config.toml
n_layer = 12
vocab_size = 10049
norm = "layernorm"
qk_norm = true
attn_scale = 0.0884
bias = "none"
parallel_block = false
extras = ["capped logits"]
init_std_qkv = 0.0163
init_std_up = 0.0163
optimizer = "adamw"
beta1 = 0.9
grad_clip = 1.0
dataset = "wikipedia_en"
Each number is 128 + 32 x the weight over its row's rms, rounded and kept within 0 to 255. Layers, rows and columns count from 0. Numbers have three digits each. The size before them is the row's rms in percent of the matrix's.

# q: layer 6 attention query, 768x768, rms 0.0133, rows 107-127,235-255,362-383, columns 384-511
# k: layer 6 attention key, 256x768, rms 0.0127, rows 106-127, columns 384-511
# v: layer 6 attention value, 256x768, rms 0.0158, rows 0-4, columns 384-511
# o: layer 6 attention output (transposed), 768x768, rms 0.0116, rows 0-4,128-132,256-259, columns 384-511
q362 110:080123125135134134122147137149200149130144143117184116065155097119116113132054137138101094122138121151165168178198184136120071115157060099135138109189137159105096124144121170123122103144161088205143110105150149134134143097141086125106089154169096104140118102164159128146146080148137135153142113188147150139180137150121123070103147141086119151099112109098115104174126224135158095101104
k106 128:134188114179133125130092119160207106155114090134156109092144134125113075108173105127110182151135066166132118134138104069128082140103141097139110119142176146155100115156118150104108098126136128167121102116163133163140098139137139165071147104158117070076164096122181112129112108121128154099127118120114162117131087116101112124106085110139182123150114096163135160096151142179069128152126
q107 099:074119099144109087127167113099049091141134106137099087152095127096120122122147135111135136139108159140114145140134155100074173115123128101091160090185107131138135147133166101138142114147103096061154118144109114116131122092108150079117122154147137148133100159103122130141164088156126088065075100166121157088089194117132105181095035179129114052156099135131148131159187095073135146102165
q235 099:107106072158098104166145031117067069131141096198169129132162131097100130142125108108156120103128192087103149132061147114090170149115147117051111089184080128076140138086147145082183131138089101127129144111110145082150152095066130133160124128139124111145130145164084127142102132110111104082123123175159069151116184121123117148100097190094117065159094171140140115153192106066107153129146
q363 099:090118023153085122132154115136108064156125131114140097125142105089112127123147133107129106092117153125108117147096156077132146113147139118095146086199099132069205097090102096140141075179105110077134154164141120161166159079148160073106110107082128119153137152129103115146120117141180075070085089197178108154138191141099131126131081138138147060139082140154151092107166158076111207109127
k107 124:123149128134113104159191098113121112133043134136165145066077124092167162117153152215141046123131147156146150123107147106125156163107180103139116141155132079120151105123177161110135086122111158116129141085092190142143063106105147122140106061137124076126156144131163139115075165116127099073105121137101148144136111112074099108136175166198159101114158119111150123129162143109096073093167
q108 105:131163111175093128110177170132116095125098130166103159054166151084102077123138121096099126123082176181139105147138162115121096129125107127143189110087106087134098086067137104067127128150133137152160112173127112129144119156201158149115144172138169137106109103086161122092120156134106172107099134143117076148099174154146167117173157106168132073132120113097140108115101105070119090118166
q236 107:208137155144090116113133163108141129145075174129135169073161158100115099101131158071128078144124205131100094168112086105111129147145146073140163132081138097146091115090113100084151162141140092179158130154143132154110157131130149200140109123140133122114116101091175111122125137095095170096117118112136058148081134097129098183148137056170157095136108149104119093124115030085151113116164
q364 109:202164152151078136145105196093131119116051128126124150096183133074088089145158165097076088107101183129115100110096137118053108146115123094157168133091108072130097084040129132115154123157124136167152137152112136074145114142161157168138136137164140116149113100058142089114128107108070162151109153148119087150159171099151132136175146108134117083110136128127144067126096064107109067112182
k108 137:095122115154093059113138212103084168112082140137168166088173057091114096151097158149093090164145165207143159192068128177125106187153141157165118096079184139091174161099154099175158110149153192130169076136093189128143105196142092147131119183090161088117128173138143143082113133104130144106121123121101132140144152111122101053159161070158080155157129119130165122120114179135113150136090
q109 096:083055173125099123163077091094122116125105144168125102103100111085120187154138157142109156093146082178135070133139116127119088162088077157109129100109132183153133094133149106184161117119128119122126143147117102118237144157157093123139158171099161124105096152136135168099138114136114100157148162165138119071137100139129089119160089143095131136141117107111150171193134186122059122096126
q237 094:086104138074111155117126087134132169178125169156126084111140127095126083134105156140138155098131113140120128115099156168151094204104060228124167106159159203153070095127144100147110127100176132135106134114177102090180135146078125068128137195102151140110131151149097159130142135153153137164161141162147151119140138102160081120140165098097117074134110108143144144131126131037122066144096
q365 096:088095173120099160143145122133144115109109136166117112137120163082112101147183108133125202101110097140081137074083139149126067105140100183111149096146071125157078116165139111140126141138149147115110154171152133183188111109164116105113159208094177112136117126178134169151133155103162088176196111163133093114166136120123129136114112177094119174189137153145139134184105164102081116076141
k109 106:091064137105156162173081104134107146150115109124153095071118109115129150093121167144101136152106147135058097158137074128140130124116115201174174154115068098139097096165154103095222139110158191129096155134134144148131088155139123078117104117132118097144127126096161148096146140106101223183234125167114134170112143149159121079072151145050175142166106128096144173160142142117098147092085
q110 103:069111137118133154158094072068102113119169110202165154137136073203101132130131066144163111163090104135129145110099104129145100096130089121114113124151103172145159125113109142079057085108167083158153118113096078115188101166120140190118107127184165085180149034186111093129142132164100137069154163181104123112156137143091068154130115108198135065168127148083150107083155140166090085102117
q238 102:092156100090114171152129052074097123127125133152172148140094086128087138133102081149111125135068131098136152106141077137104065100148143157065103142173112168101145152122123181058078120027138093153203086104098092131172130137185151149142145148139172130197095079165129131168130121107114140091154152157086140116120106083060081147114095174127145079138136153110099119096135143183126110051114
q366 103:109110128121090163148093089106109049122147138164157176136121103126085103089127091141133107177092117089141151083144083155158088087150103149141107127147135193106131134140051150077066083081148088168182078070117087112195129116138147183114078121171166124153170086143087111148106145136109131115133172170105109102145121108120113110131116122112141086152183178163084085070120132126145102086129
k110 133:139087124115120152147168120144123168143169099096139151112123137164137134084132127121100093173157153141172103077175136189120105137154160108118112163116134161126108148116108206134043153184129076136116115109109106170109102131155125151167141018149136160147124165177071070073137081137129079086181153099131060077126206189082172073151108122095115096132121124096085119159186162150145144141097
q111 101:107119106183149146092137074161055142096175143063111129160146125114089143145158119164139138113179132084092149110100128080118189120157152154186179205157141165116128108116121177161205069099120107058154063084112106138140140129165129142132154131095150106152101115066052092111175127136117107107163101118143121182149130111107123169152168163088110196165079117070147141161132198128174156188130
q239 099:163090109179178168117141066184101109057129149082124095175120129128084134112151116122105118109167132085109149088172086066114234104133143115178164191106131132115087104152140176126131123114125109083200085125091138077143173155100132151081167113125134111112096164069067069157137109126067094100117146103144089091139084129083126130145203145115099202131112131115111149161134157167161168139129
q367 104:159120122187155118110145120118075079094168109076123129139081147146112105148104128161110155025152126079143185140122158086155204100165138131171189156118115134117101120126104167167149145067065094056153103096096168081182154122126140168127171039101157124121162128093075139099149139113130107082146099141162149135124109100130110116152167162076120147155094124157127179191141135149130152155128
k111 127:137140118124161077112174105123101113089164167129168102139139136108097130117161090139131107000208108166188162124125130134133134123095103126180153132140164118084121165182157104180150085098088082125157097119139144107111212106118138134143129104103113125163174107143144113187093140120136125099089069168140069174147118133124127162168171113115105161146031147123085135148161196135150168073095
q112 097:154086120091183148163086097152131146140146144121128138148109166127090161089191144165080079108117130144141073151085108157112156108130080129162127160177163178123085087081165172109168173169148145097154090127137127159100131078174094181158122166107119126177134125116076168120137150126105135121071151097163155108204149124157112143127148118097138124145105119079110157117096063165128160052090
q240 100:114090139154132120193094108111105132133171169125161140166095167127094152140195137164096080105158170124149121074119124138100124080144063126125108094150211116139097117082138186114182130142097119215125090161120112123148153102146124162122103131094135146116101109151125131176115167148100130123055113101200120113155150109166136173143188174134121116139126117094129116122055127149133135077104
q368 092:128087078099140105207108096100147193161194182153145129145072147127083110151189167183101099048146118094129124153118159111127135073112098148198112127166136128165141108103206104160169130157143107125101128158157176121108137119143128156094169117090092145091150093170133200145127114163085110096074071119163150102180147123156092104120112126083118125141135124120123149149097109135142130087077
k112 126:157140173099133100108124120118100142118169123163071176152096157146132166148122150145139035136105122178148109143124118111135160079089122155176094121214120066140133104123156105192169156136119099143049145115098116141100134085135076141137080112147110110221155158153107110148115146122151117135157135096155123090149163119118080104118145145122116079111120139160077149126157150133147079056063
q113 102:105157175139105150109125178175217183143100103129182145163129145154153101145099128131096082142117118135102153183123108150098095130154112096115101102124145130092154174093144101114140104196112150131160074085081157125156134131156171172088130098124083137092138151162119170172164155123126107082091111091084169074156109203105158090163154142131099170106129136173136142085103153128096077146182
q241 106:110171144145118092140113165116203136159093118153163115181120145201105147101108145121072152113140149163104090171147098106155107095117139072096118134099132144111110108134122162132102112181093155147130109103118118099177136141153129147128149089123096143130109130133123106149188137119131095133084104092109161084139111159130125124196189105107154139101147107211097164120110120142145154170146
q369 105:106141163142060103148152113145233115141111128112171113165152170158151090154118138133086076157127113198134136123161132155081148142129159088101122141093147123123128142141120115083138137191100128156166099118169129148182137111178131133149130134116104131096137084099085146143151126132108088081077164107096170095116152092113094140185138106119121138074116121176134115113109132096112119169140
k113 128:091113136122095111097138125143145124108151089139155157148163151145125094175135153111135169078143066132210117146115130164142145153133118138111136128181084140139114106055104059191145082180140086107158079114075169095130136119142181179143154168079173137103137138146164084118175133126133049093124169095087145152166099118124117131127142104148073098118147142118126158149102035141142141171040
q114 093:132176150187185139104103118157094151119172118087114150134158150151182142109229110096112191072099153145091148175136126115121174089112127086124054151160137135134081105127167110101093119130143106064092133119077143068163078119126155134118135126118129064092136069089097069103173109165089199099144193131159182164110097159094135156094102083139182143123175071090186116048117050102089141044091
q242 096:200171137152151126090151171208121159175110155114159155132150157123145101103165162142109156097106091163096159100168174145147153101110092103123113155133191122093145086152133105135105108153191149144114132101111203141125134109121135138100092132139157091109145131083125141145150138113082173130079141100151186107123097159142153132055132143131221157118107125074147113063135108151150154082110
q370 110:176162104159126123134065147149128163143141163141149097128137192093107130127171101094134161073127137111147078121156163087170191097126116154160066087134134133172126114126187102093118099164125158065091115142176134119137110096122128111133059123129151075106151063099113141081160127137068140060089162111183162121124115128145182156080193092136151164136136099094135115071106140137146156055054
k114 112:139157139149129069052143134148129177105145144105129149185146127141111101151128092124157125096069154117126122121100156129135154117159106118154163140168151190118172122170122166228097091171144101055133097125067105113143147113147092207119095115142139075161157094146106117178087132158132142167099143122137134124091131126139100120095137144124140152111173037130143138109116159118148152088113
q115 091:194105162154092118115167057116180128134157111115092068131080117116156108156152122140084130123134070133120095140117164148109127100065085241152164138115165125130090137182171175157175156095196132125070158099184133129139123142216110151118175133102133155109119137143131126109102150121167138140137051132145078111126132176223099179162115117135184121162152039109151138205112116110144129104092
q243 094:149116182096116094136118075140139133120137121135074129078070120105180140147160129104127175071155126140152140130099086160100146083115101148087179159096114105116102088149159123144139151185136164119109166103110188128101147145117160104173118140120137077112182171087094133130114122103159158177109055155154146105142146176159065148189140115137201130129104092102102148224064103131109208076084
q371 097:171128165133122100114169121151142137150150129079100104145087167104135121160144137153101161074170110097192105143107118137131109143097061201120137107150158076140087129154142201162121124122193150119089154121177088130130101109151135148151137130101136112115104146099164157172105181171138168180118083140133078113173165158170068192164081125126174129099105100103149143219112111092094165075069
k115 112:173109172081115114104133170091145165142118090166121079130167189065129154187124141149123175115108094132116106093124121124133153132063114161144130082158081087113127127178161131146139098121119149120114117142134124147123098144174125092129143107157141066109129132102125161135133111064130098148163068133164107192166104178171125154073089075140151128207115094147114130167160101139112126087083
q116 096:107139166103122162099111053140167145084158130169087085144175135138113084143135120107163135168108135078130049133160142131105165149136119140136145135129144115135097126097122107107121136122117124154107152119134103109154115170145167130124126092142074129093127087076136135139118143144161192156135134101106078136143127145089128142063101158126080115121109138183141154159122185128157097171144
q244 095:084161128087102122106134135119174110141123171165050109152170106141150123121086111119145096124159126096132087139115122089128142190130127124081141133146162159125086115080113128137160095096118222141109187118087144041112112176120156092108086089078130127114122140058191077136082133141149134154153161159075064127137127095084129132103122184166079097096172131199097189161145176129161124126172
q372 098:130154139101134151134133084128150113089178161158106140146155158130131076130103168153175152180117100070093067125049176131136177137140143142137130109110147130158095098145117139117164110146138153143137189101163125125126135156105113114125114079100069120107164109092185091126092153087103132123199152139081089119095151118121126143117102163133110151085117125206104173132152171113149182127131
k116 120:133081089153120131162104162159083080093151112143156099103211147107092103169092168124159141109123156133183116087138136146108133092143188107123185129059183143097119140016132126150097076085103140112179107081119118107165138115148137071088114109121086101089158132133182087174197133166123101140115163170133119068127114150134141152112100114150084118106063080141144102100109160131177175080166
q117 095:087165118177155221157206098099140170112116144125151115169146104161117168111077100104157082171144130115131099110105134099107088133128109133085123153193130087138079145126107127151121088101133094166171120106121118083125117121150127108119097102111093136087086136069171116139131134121133124117148217150067139132142157111092120132138115128162096107097097177120096123118152101134142160126079
q245 095:107156126129131152159146093134134108105107168093154091167156083178127149097073081103154087156143144123133053110097159104129110208139086099100161105117109159163178151131102092129082085069147125126124163136094144124105109165114099129056061130138136150107120113064169160112115160068128176066127181119066155131131121143125081199172079081119180048099077124166067138122114119079060183073123
q373 097:052137106150159166099142083121112108142089129110136093115193135176079119091083140104176056131148160152142093131116176100139122162170090172069139162094141147182157177138077118101174090090114126116126081172144107127133065144098175156049088087114105159105039127072147137167151136149133120101121213124098083159101144129162106109157131114139116064049099121188075171142102141155117158083096
k117 114:142096117137151146132150102146109128141162143095157108130147101130109185139095146133162056147206108164178136047050147140119089157179125133075129103076135115160164167112068061096088136150082135171150161140103115163133129163103136047080098111109144130128117168120204177121125151094160113100105127124048130148123123101140156083089159100148117108094112168120060143141131129133122139100128
q118 105:115096062099107132113103175182116165144119099139129126192165169157200142103099156149148135093153133126120101183109173150123104092159133122112148128165152111191145132172130077136108088125158085174129105165106157101069175108144138128133156123145059100111152096179109072125171157149174099142124137128161140197135110181178184090120172135149162083102145154139071142093088135093161205125100
q246 106:131166048123155121131126132165063133134170128124130179153142132141147124088097140091157147136174144133100119192104157148102160115156103098204124081173127112161130127181136068123091087115192088159077147152118126126098183100175190173113099130094013075102134087131131123129110181147188093190161112043161109147132127133141153127148107088147137040149172181170081158139112152102135177103108
q374 112:155128088086083137120145143154169105140168082152149143139167182145133130112134156129104148155139128115125098192072150130096113063193113149153135052144114108142164146174117057132068144143118115161102150166127184116070193087173149162065091098115096088112146148133117119127111174098122065171095143096167119188147126178134167088113167124118149084130153168160078150123101151129123201079135
k118 133:134123050122127136150164163211131100094144101165075116147122180145147130165104133098147105140087038115204093110206141133091105099115082147147092099162155067139156095155143099131064088103156138141084136151123123177090120094152112183155142179114095105162190103139108095117090156104155106153109114124133159159109043103097202107111086168090072143158200104153089128088128171121173151173103
q119 102:138103110119106115118147086166110107124099112060108122105117138132086181201153121106052226143154132120177094119117160105105170170088073093184104130109140143115160126082106128086155168171081089163141148155122166125101119084131119154112104129109162141121092116135098158133141146107068114148130087168129112146182173150104148149214122087118161134137201180122164123128132151075091108074161
q247 096:154147129077131125086164104128096157124091177069160169101094132084125103140146148086121154149146160168161135132068172118159147150132122156147103141106127139144126164152105111078181098182114126140155122133110187152140119140184143124114117129108104130192132140104111161065168124158097088103149097104156123107154157135116123090188149113159117092134179168097069120099081133029103093095142
q375 100:153075083153106129111132106103108100101125120128130142082067163106057170176162155077066186156142169117170149112088117097121163188114142141167122122143153087091078171153051166064173146098121124160098114141146109121108099104110128139105097152146194183170081119113072134093135160144104074080087132118115105089137218144125128142227115109082143067181185171137135181135097173094110114114151
k119 099:123113143173105142107165134126078127123110187164143111163146098089141144181102150082051138089150118160180169134141178097109168133140130147126179155123145112139190174121100114156153142093096098137160129105120180101115112090094086136130163161110108142129093124112126131131121206078116142153116103162112089124174147107060133136167105143112106144190124105138128159119124167163152090149097
q120 104:102201157132077170103126109201100115138197166135158106168111114147071130174097128135114109092045062181135144135107133110126165131154133135079087106127165155102124160134103112113076110112138075062123153099137069132126181153076109106129101143142159091119163125103096110140135075151108103146177116127057108105079189111098102172164163149092094124130136131146149141066106148090204118104106
q248 108:122165152097102173089124078191149089195154162144100149151140085197059128177151142137108131103071105110119129117125094116090150111116156130078160139134123137159095180160122131100129135149108130031144136104128089147157121135073131127144098120145210081135124096075113115166101134159072101116211104100014100139091194097086091223161186170036100155132125131145157114144103162065151147091148
q376 110:120172216095126164122165062198128107176148150156126174137132123149087074163134168120108128129086096096131154123150117100096201124125127107096118116129168158168114142146074088116091137102121151066104140102093110154142144143073141082106098176099154080170146099092109107132137097146088127143162112165031077120091166098093121182142178140117130114142081113140136088094103155098177107109129
k120 129:118125126148103065088115059177123106147124095135147119154122046139140134171067136132111108117146130141092206088094085157158130142118137132089159129178172123095120158118116155139096104118160116123124095103102131174106104163072130124092154084117155147122137118123160101139141156181090166144146158151086103087176170102076062099150131119117137149179130019107134103147162143128150178055088
q121 108:103120186118105140106089125108052196168115202163108095114069135138068146086163135135114112088076090126135130113088121125166207136061100154111123117063180135115052090080125114144103159153108139110136150089119165119169082125168150155131164131088133171159106156109155122128176103091083120083147113100109122118121106116135037128100173120141058124145111170123179130109102153151183156126139
q249 105:118124166151129140099087120196040161170142198158097119133083128111081146101148193120123153083107132106152159115105136084127182132134102097101155148089146161099110125078158132116104165133129136127122138094117171170122118134138104174139152117115172149158124140112168116132147119078099126061188116128115124091131165101108122166139161128149096092129122179145149104101078172184162113149134
q377 109:079100174143116110112100115084071140145150193172103095121107061130105184092100129108148104076115101165181094111110135127129197109071104156113127115085176122117101090073176157105131155151118171122143164091158168149147083139136082151143132142163154222177119103107171112144138060070080128104185101110071127138136143111141108167155184108130119133136129129143136162107107177134153156122150
k121 138:103069118142139179098083082073118154095170125193137047108147118180106125087088128104146128098042095148121149059145103124116159191117134125138101169140137139132105105107100101129117186118144141132165132105056131085122136131146138127068139139127157195177082139133194114163158108108106134174117131098127101135151149154189128127077175106121091106186098171141163160116097094151157090105143
q122 098:100138065056118184151063162150095109118121158145122116100141106143127104093125059171067151161078167097072123110103164176124038086133167093101163052107131114071180197096105097122131121104158074171134129120111120123092139144126191086193080137182142087129091167134146168127048111106114044161159173129181182108105127135156111115151133080128134104153111156159081200136069140147133156139130
q250 102:163126057068107157131136143154110127162089116169162123138133141128142145100120134078139092093130158134119102120187122131096068098120132086128155067119118106152137154109182075130145110082108101191129118142172133105167119058124155114148031123169153150167101158157147177099054114078095088126062136082144181115138066165125120139073118164165120112153109168130113130179085122150073110090166
q378 099:142161092105143180122101123107086081144127169130197134112131119158183114135087096155146150145125160072101144113167151142147064045098135145113136043101143107141135204125131097124096125109110114215122127136158129101137111135097147180175041145164124128076167149157119119127077120118087107057153131136157158076095093152152128112109087098207118133101043110159104129135080123112136114094177
k122 121:152204111123098102132159128111086129093158175188133119117119116143136106097102148151102167094072172047159064204150149103100071085119139130092175095075095110128097083132074102121143172135165143181183164139099147148145107080095130076133105147119162119120088169121116102101097118136165163159144162093180125128119107171139098172142132127149109126122122108104129126052126139154133109176112
q123 093:141135124104149105107125110162061174114096172144205109120115104150118112158164170120087160090143087141150143095105120135114134021113179153149118124164130102071101132130122122098106066149098114119134149095150112120147125091119095129092151138058153160165134073153134114095087125090080072145113073081122161159133158096118159142103140141106122151178088185089126138122107169152125183124081
q251 099:055115122159100054033103134105093112117152203101154110133165069191056159159135127114125166083098099138161130151116130131127154086079135100159090095141126058099128120097113069084102137064119110143136156129080117135142129038131168178084165128116194186122104150145089098139138127090096140095137068109128121181163108113067114112122152130057147186148135164153135163085117148146100200158094
q379 089:111155115128149104049111080099030147135109210127133118161131134132091133205142178130118184046133122180096150114097125104113156036137123115142108132199170134111129150135104108101061130064142078174153193098104133128159159131135140174126147152099192102136126164156112094059146124063076113122115109091119111136111111142127131106112117155135120136134139184138107102125084165162117150193096
k123 104:104139101105114136138130104124109123067040117151099095116050128157170113112154136126108102066071105149134096125159125137089142058111131103177093132127124071131150147141085156133140121159157112175175119142106163172091115064118102188125139147099156103187148126115114086140151098088101158156092098130159171181095137093135173107117169210127136116087106121136059139099096174144132153126124
q124 103:150094120142163184171141185131077116165103100180167125102085116121129142108150134127158058149203214183080094137121143168093044184113146159142116127142128161104144062101126153111112117132156130164135183157061069150141120127113150063124181103122121111091110130211103158191118151148149151120074158124137073150122157145124083114111119168098164088159091160031141065142191104100117097140109
q252 107:147129140151115168118117222131111086128080091140071108088097097147067155156137125141161071139144162160087137084133114149135114123148106168108121212162051135133165134156118126156154165158138090127186129169074116137111075132121145044096162070132159100140131070191130179120175170147111119127076115135157090143103195099144120070083049164104131109147113143107140060163174110041146115143096
q380 101:152109173128169097151140183113044048143168081141131124087118098177126184117138096151126084136205199123103178130129145171120101153099182124160095156133097135075169111162142136144138142115116150175152146110055126138113106096124219042085174120134143112134137154171147121166185137122149150104048133108147069148049167095109122147092089119143163152125089143106157075169172107117150091166132
k124 120:096118091116144108150124175141146109099082106076143115126137126134122125056173113115125089216128157189081164149121089156130107135158144139201102155135093150071126192140177157120113087132105185126128140166156127152139146118096153149148112134127125101136136131108108153121160119155056144099124134106078153037098126104122208127120120128084161119122159139148097155123144126129106130111119
q125 097:166206119099139080131181149108142159128105155091165096090141198143135126099165158121126107015119095141120107083162119103119107173117124095151112173136148161136136153141133074164124123137088060093173126154128146147152148135143122122089147154133143103067070133116066184134145149105083114126138134140146201103111129144128141168131082086131156092125138118119177113134081091134136101136093
q253 101:146204145098145080124154203124191149122096130098192101115094130164159189163171177137142111077132120156070083160154158129090084196141104086155086178142150172163171106123155126112097115126155035102164145180158161125149149085117142101058132148116129133133118117116094139176161113102126128122092142162182155106172122122099067150154105134113196089161125126133151113064132093147076101120111
q381 094:160176123089133088138134148080179154153094159087170148075126145091166126134209148113115144083160124120112110094173140094091113181137119120156099108144126130158178093149098113106067180162169038138195147146137117175169116123142114114067100142123137131106104170132105141126146154130087145144130108210143218067153126169098087142142088112085141125086105092158109119083116065125125132113139
k125 104:122148182099176081154161164127133168137137208103114163165173110109092131113136114162088103119158106125166159164100128148064101157153116154122148127122182139133079145127138149183096129137209122141122128083055199115166153127143160190137120172052160137110094109136105156125087181160101196125107125113056127070079149110105047072120124100136154167135112117092143191172140123112095137101089
q126 109:149088090131069117112166195114158090105126128106166082079066130103138168173139168133151154136147078127094138158121128142111186150099129181149093085149104129149117138132203077124166140170142074127092104168150169169127155149169140136080112191091147131122154094156096171071130160116114129111173140134146140114119160132100118161155111153062202086169161121077113133141088136106065117126107
q254 107:125122119123111097144175167124188157058065107101202116112063107114098143165175116076132144136154126128097074124107114095113123170106112164143120102132067102171099151175186102125146169167136077154122148152154160176124125101153100125116176163140151146137105120143106187082105140103136144118110093163179130109138191182117091143191082125124183119156142111070141125154087154070119135124175
q382 113:168136076120097061128121183117141078084128071146140148071096105133124143152154180082116179139140116122107112141142103127148151161096105154157078078120099143134150113191190101106165128183130043159101146179118137156105143152140093166100128191105150125087154085095108137109118147115109120128122110140150083119111084149124112122172140122098187101189179131093128143135065139092126140125114
k126 096:175150091070076102104113161175164162128152101171181090166163166075153096153106157121042091116104110103098159143057139111142138131097179148108088047150096087114088158183162102151139165192121124137097109133138155092122108162168060132118110143161114074119042143126146132108150159123123122111136081124135142148150096128157154154114070105153130188136158069122138181069159115146087100140166
q127 098:146160148169141134133121127128116117071114119143123092082170079139115076152114075175108129176121154124164104148168057157132143155144102140123136132109078158094082085145141166156108107151153145146101096158159127152062122092166108085168151129156153094116158122178070124138084130153178121167147072147087108126127078167101061204157191146163121153143118154121111117190086171137142083130128
q255 104:172145148165142143151173109142161107067127088110176113084110094089178152160118148171172106105168128108143140126148099185161173170150152131101175133079100146131161120171075198141133166118146112101113070146099106180076126071159132110154181159162158131137179159146133140099086143181143149139154139124105101122151086138084088103161184193190096144197137154131123122193124185110119053190144
q383 108:147134148202117071122115164150102126070149102106118120098109054153138105120116134150123081106125180125130125143135072183190131180139105127093114115109077145106146120142091175195150130131133189112101106129143153146093131137191124130161116118132127092123169149184141090160065120145145125105145085104110098114114089179152060156160184151184149170126146105124171125173142133150103098211174
k127 121:130149111110141100196120160151158120138176122087145127130202142153095143139131084129093123173071098139135166088155093163166110114148152103127096106109142158139107145099125155190096146184112106119129072118133045105087135185141141145122167119079141124058162198159091109159082074070168116102179063084142068100135093135151147148170119098132117150126132115143123146091132142158088178152161
v0 114:074156099099137095147086092114034141093135079096133099086121123099126105102192080157178054095131172184147125125149131091137122073169111152167119113162123132126048136096162153119114105158117099140126108091115081096155178130075109147138139152125131152114133105146129138130150126092144112220133088080075058156123130099108126131147113148099105128111113142140126157161153069120132156063137
o0 129:115119128077135093125090069099052150120099098138115127126065113121125100162170138082153087166117162178104142075169132079180156085099188161144129108142126166103041153127159165133090136068156130122109145109053092079159120163095111143155143153119101208113110101159162155106140101109119110119093115092158113096117167117143127107142113106105066130123084125130094170134174048135138129121127
o128 113:144126115074104092124078080102055157142089089124134127094101097116148067148180129094155064104113131153080143125159144106155139118100117117142120103128104167092036155116162171150090107109079116143123150108078091124137149144096107153134130171105084210104106120130154168122128133097161097150110101100099092100128136150129112126133092121103063118089047160106125195149173054101132116119126
o256 111:147125116062113070123105089097066149107103096125146098108085143126115070156202137113179087102149119187085134111120159088185178095107126161172117102144117163121051115146145171177083146110085122110121170126099083126162161143095101145137114205097096199140127097123130154086135145102136103111097087137144137097099184166141123097147100164084063106127074110128103162143171070133140140105135
v1 102:103117128124087089131140050121198168155125097119093141184166121141126128151098204145132170140148110095125124150158114070123121148117111150157144144152153103145140166100148137146139090149109131099115142099100099119092159097108118130137127148164088127184102107145160104101145167143063115175098150093106125130070121142141161090137116114093175191131180120117087155145118142125157207090123
o1 098:152116114138077065123202089093142146147099098098068107141116170168200090145158131114108130144106092142073135119181136094113085136133105079151141191102134130142077133076135170090159097181136162089159135177133063118145155183137140133128131131147123151119150192115129098110118152167143133115123132096092156135105130131144130116165082152065122122155148097126123123118118144116090177051063
o129 103:140127139105115076153195109068136152133119096104066116164155158144170106135126145115138125138132092120104126149180134053126120118117076065132177173091156116147111106050115166121127106169151157126169114158116083114111149157126120126146165153119151121145130148108102121118131160194108140122088136089076176093113099106159114128146091114137141133127146131125116124126115136115132177085071
o257 098:146095128112080069132213100111168149160082074107063087184152186136165136147167148121129138108138077116102157155132115090115116121120074059139131184073107130145101098089083180114138092139116155104172127160156081141139158167142159119125155159146146135141137159107118098097107149189127127122119160102084187111117116108157127105159074115116129126119130150134111110118092162109109190047066
v2 112:078066119161137112143144157139159136155148090112119130168118188165117093164180105058135132123118156140076129171161161147123132076134138134120128106149093193095147124128141153027076125051140131123133133121141110157078126104088084109068190127116140111125125091058139140124171113203016106081117128204122138143116140161108103169111122150154138110104146165153121132100133109098097130132086
o2 138:118117114169120092139133156132099167156124117105112126156145164147187112148153139088144148143159169150097119173116129165095112102147082145189186104178144201074158147114128190150095119062112115123137163117140116133143144123100145138080139085102106075084154127123164124152178118135133143116134113207141149181126101150127095106132097176131154091110126119159113084109134095149076117129088
o130 118:103129116185142064125169138132130187141130083101115154169152150185151086179152166060142152152161197158108131145117142134112130086124112125166190085145138225074156171108109178138096148039112125153097175105128104135115169137097135134053162100129134086090118121101150143153178105155100136126131110187139142176143096148095073110115115163124154094126132124179098118084116139143082134138085
o258 113:106101115154151084130120137146149214147147084121131148148149128151147120158147156066140150144125197148097156163117127155089112091158114134158213086173173219085192127162114189127104128056158132154145158099139096114121148098096130134093170112103113100087106110118136145181168105148125140135135122211161162189129100141143055105143111142137168086096139125159099085129181088149099085147074
v3 110:139159114124145195095141108147195106090113087144055129179108131130107083154122147150151187162083134128089201130143120131094108158123161104087145158101095114180159107098119193068069157117126111174152187153196164143146173127173129134136120123079060193196154146178150154085099138094139150123191136070094063179119145159013113134143097153103122141147159144158097180121126112116103086120121
o3 141:144164119091145142089119122114169104094101075115088124122132128146123041152125133141103195108056149134111218125134141098064047143123124106115111127098141173153159094185135200043126142130172127182122194171137168166184104141194140150105087179081117175126122198123135142108133104084136198065123095125108092136110144178073127178120120225082133174157183113126131178108138102113118136121064
o131 128:119158138079130184118104140107174110110104073140102082173166111111123058150110138139142187111066152134112239163133133104081082119107134108113102129115128154144152090175120211076124156153170100125123195183136186166162101146191113158108092176080091204135141185143136156135132135106131201074121114140108105109122131142061145168114113221118166161150140164138132174140181060109105156148085
o259 119:161173138075145161081129092110130107095108090119083113152133143120114084157125144155109193116084184142108210119134115131063075137108131080103101145095160170129176093184099184036107199120169116152118152154114184140185082142205142157132106154106099171132128163144144156145120127092131168086130111103093081103147148155070155170094118232137152180160158114150125203133146096137119129175042
v4 112:111066155164133226159169171158161128176122111084074120098104122127126150129163092131153144015108141100032109109141155141156136098138094090147104133131148152127124144092168144134110092124053113170154088098130096157164139158130143131082095151117156137138089188130141137106083124126132077072144118146067163112090174084123167144126102105150123136097184108129144099099158121136088142128124
o4 129:123089148149156134102138131163163127138106092071118114064119157137152111122143070176146176125088115153148066140111161169166164114152120082141070113138142156090164144106197111172080077138030116124139113130102147153162087133123115151132076188092172141137089173058142088150108121109151091115183151141112130124091194178127161126107121172151101110163188085143121143101164105134126140110131
o132 109:109083136117149147181145121135196145174121104050127112079102165121155124144155069171155169115117129149129096126148122172143155127143119088179059134131119157081148110103194107128075093118040095120123083130116157163161104167132115174123101162086133150124091183068114086137109126135149088100179149144093132129085177135130159144137121155171128097150182107142146121087186090119115138108127